From a checkpoint of a small transformer trained on Wikipedia: LayerNorm before each block, learned positions.
Each number is 128 + 32 x the weight over the matrix's rms, rounded and kept within 0 to 255. Layers, rows and columns count from 0.

# layer 7 MLP down (transposed), 192x64, rms 0.0988, rows 90-100, columns 0-63
[[134 150 144 155 120 135 135 151 133 164 116 153 132 126 112  53 163  85  64 140 101  96 141 154 131 152 145 157 111  73  93 107 137 139 150 128 124 103 109 173 116  82 119 129 157 120  70 151 107 130  95 183 176 149 135 104 148  78 146 111 141 142 180 147]
 [175  84 155  89 127 148 129 240 103 117  96 173 112 229 150  78 104  88 143 133 119 147 168  74 127  93 116  79 202 144 153  95 178 103 116 119  85 177 142  77 149 134 110 141 120 127 156 165  81  74  76 124  88 107 124 103 153 137 198  56 163 126 132 115]
 [167 129  98 212 133 161 100 147 147  96  54 156 197 140  79 142  98 153 111 144   0 238 105  28 117 237 111 107 170 133 162 119  76 111 136  86 130 241  76 232  57 138 145   0 125 100   1  73  96  79  60 208 184 121 152 127 229  95 201  90 202 143 164 208]
 [ 92 161  86 135  90 138  67 119 156 138  80 165 132 148 151 121 159 143 121 127 147 105 139 139 123 123  86  91 148 109 157 161  89 112 190 167  96  88 113  84 114  78 115 151 118 113 105 120 150  86 152 132 216 112  88 161 134 144 126 146 136 146 161 155]
 [140 108 181 157  67  99  93 151 158 179 101 153 207 154 115 131 123 110 138 154  93 185 120 186 108 157 136 122  86 111  92 165 158 119 156 171 104  54 108 193  44  39 122 103  41 128 152 134 146 162 102  89 120 120 138 117 182 112 138 139 137 111 148 196]
 [172 120 150 143 129 100  90  98 137 144 127 138 131 133 149 123 168 119 127 129 141 152 120 127 143  76 117 153 162 157 142 128 130 106  90 117 160 118 113 126 130 108 122 119 144 106 120 117 114 105 171 135  79 154 173 122 134 127 124 168 105 113 156 108]
 [131 101 170 104 147 144 160 129 125 109 117  54 133 151 163  77 107 155 114 173 131 125 107 139  90 119 131 155 161 219 115 138 102 126 181  97 136 143 115 109 125 121 118 137 119 137 135 130 195 170  88 137 196  91  81 131 141  96  83 137 109  73 133 101]
 [135 166 160 126 114 145  95 101  97 101 104 117 141 135 157 134 143 129 162 150 131 128 139 121 141 166 159 161 143 143 102 106 125 120  65 105 110  95 174 129 152 100 169 131 103 123 153 100 124 129 148 113 105 136 147 138 139 137 127  95 113 105 103 126]
 [146 118 189  65 156 135 113  47 117 155  96 139  76 132 138 136 140 125 161 119 155 135 104 132 198 158 140 161 140  84 147  61 137 163 120 139  68 139 136  87  97  89 150  92 156 114 181 150 118  72 101 141 128 125 104  85  93 114 200 161 144 155 144 119]
 [168 128 139 132 151 106 158 104 170 113 164 143 102  96 124  92 139 126 120 107 144 135 112 127 132 130  89 112 127 120 110 161 106 153 125 150  74 111 118 130 154 100 152 134 184 158 124 123 132 132 102  60 129 162 152 194 144 170  84 174  55 107 100 142]
 [ 78 167  84 124  80  82 135 195 140 113 113 131  93 131 145 134 184 132 143 126 138 164 126 145 175 108 172 158 151  93 130  98  77 133 174 119  81 122 115 155 125  90 141 106 128 152 135 171  88 170 103 119  86 122 124 135 108 163 153 151 119 140 129 196]]
# layer 7 MLP up, 192x64, rms 0.183, rows 91-100, columns 0-63
[[ 94 213 125 171 181  76 147  87 109  75 161 178  78 112 165 164 131 113 144 127 161 130  98 174 102 182 108 168 110 117 183 134  92 123 122 122 159 116  53 161  90 118 176 122  91 173 122 121  81 107 111 148 131  92  91  60 111 118  92 145 170 129 105  78]
 [ 71 136 160  96 162 234 130 165  83 165 148  62  95  63 174  40  83 171 188  81  17  61 185 118 141 149  52 171 117  63 126 173 121 170  86 178 169 175 161 184 168 143 135 162 183  92 119 139 100 131 129  96 157  89 124 125 103 124 150  82 153  61 105  96]
 [155 137  76 135  81 160 118 116 165 163 189 128  92 179 102 141 135 125 144 106 131 136 111 106 145 100 161 106 134 127 100 122 136  92 165 168 114 163  99 165 142 151 130 133 155 175 185 126 141 138  90 153 113 141 133 139 131  78 133  82  94 118  90 155]
 [ 87 134 102 164 175  80 151  62  65 149 172 204 156 177 125  91 143 133 181 153  68 122 144  67 156 114  97 196 154 140 184  96 112 115 114 160  71  55 194 194 107  98 118 189 127 141 185 136 127 116 160 143 138 117 145 127 151 132  77  87 115 113  84 135]
 [123 161 107  87 112 189 160 144 101  93 114 127 152 136 108 105 148 162 145 141  97 155 101 120 133 135  81 150  83 110 134 114 121 115  85 132 123  82 107 121  94 141 142 128 142 159 224  87 104 179 102 119  92 133  88 178 154 123 107 131 135 112 129 129]
 [126 111 143 154 135 141 170  81  51  98 173 122 123 136 153 142 163 191 128 117 151 183 110 119  79 153 117 166 117 103 104 137 124 171 104  95 160 159 121 110 130 163 122 189 124 186 186  97 123 121 140 119 104 125  97 158 155 122  95 111 142 164 179  87]
 [107 183 113 127 135  91 130 117 143  99  89 135 132  96 166 139 131 121 148 120 187  98 107  71  65 181 180 103 143 147 131 142 113  84 127 110  82  83 155 144 138 100 139 128 136 154 165 121 135 137 133 165 135 126 136 152 137 158 113 137  99 141 112 122]
 [163 186 105 138 174 130 156 123 183  84 176  85  89  97  52 186 121 173 160 143 126 145 135  96  62 121 123 135 102  90 133 136 142 116 114 120 101 158 143 125 105 100 119 120 186 110 122 181 177 123 131 127 141  81 112 112 131 123 107 188  50 156 138  82]
 [ 93 115 116 132 103 122  83 170  97 168 124 139  93 116 151 120 130 117 151 165 123 109 161 156 154 134 150 104 126 132  90  49  60  88 103 152  91 164 170 140 120 136 146 126 133 123 141 115  84  86 166 179 132 109 158 104  62  70 129 139 105 122  88 174]
 [128  86  67 122  91 115  91 106 108 122 199 173 106  91 138 109 133 106 113 159 140 130 158 132 167 124 116 170 131 127 103  69  72 180  85 115 131 116 120 114 115 110 142  86 139  92 146 140 147 110 171 117 154 104 143  85 130 148 122 134 176 175  88 110]]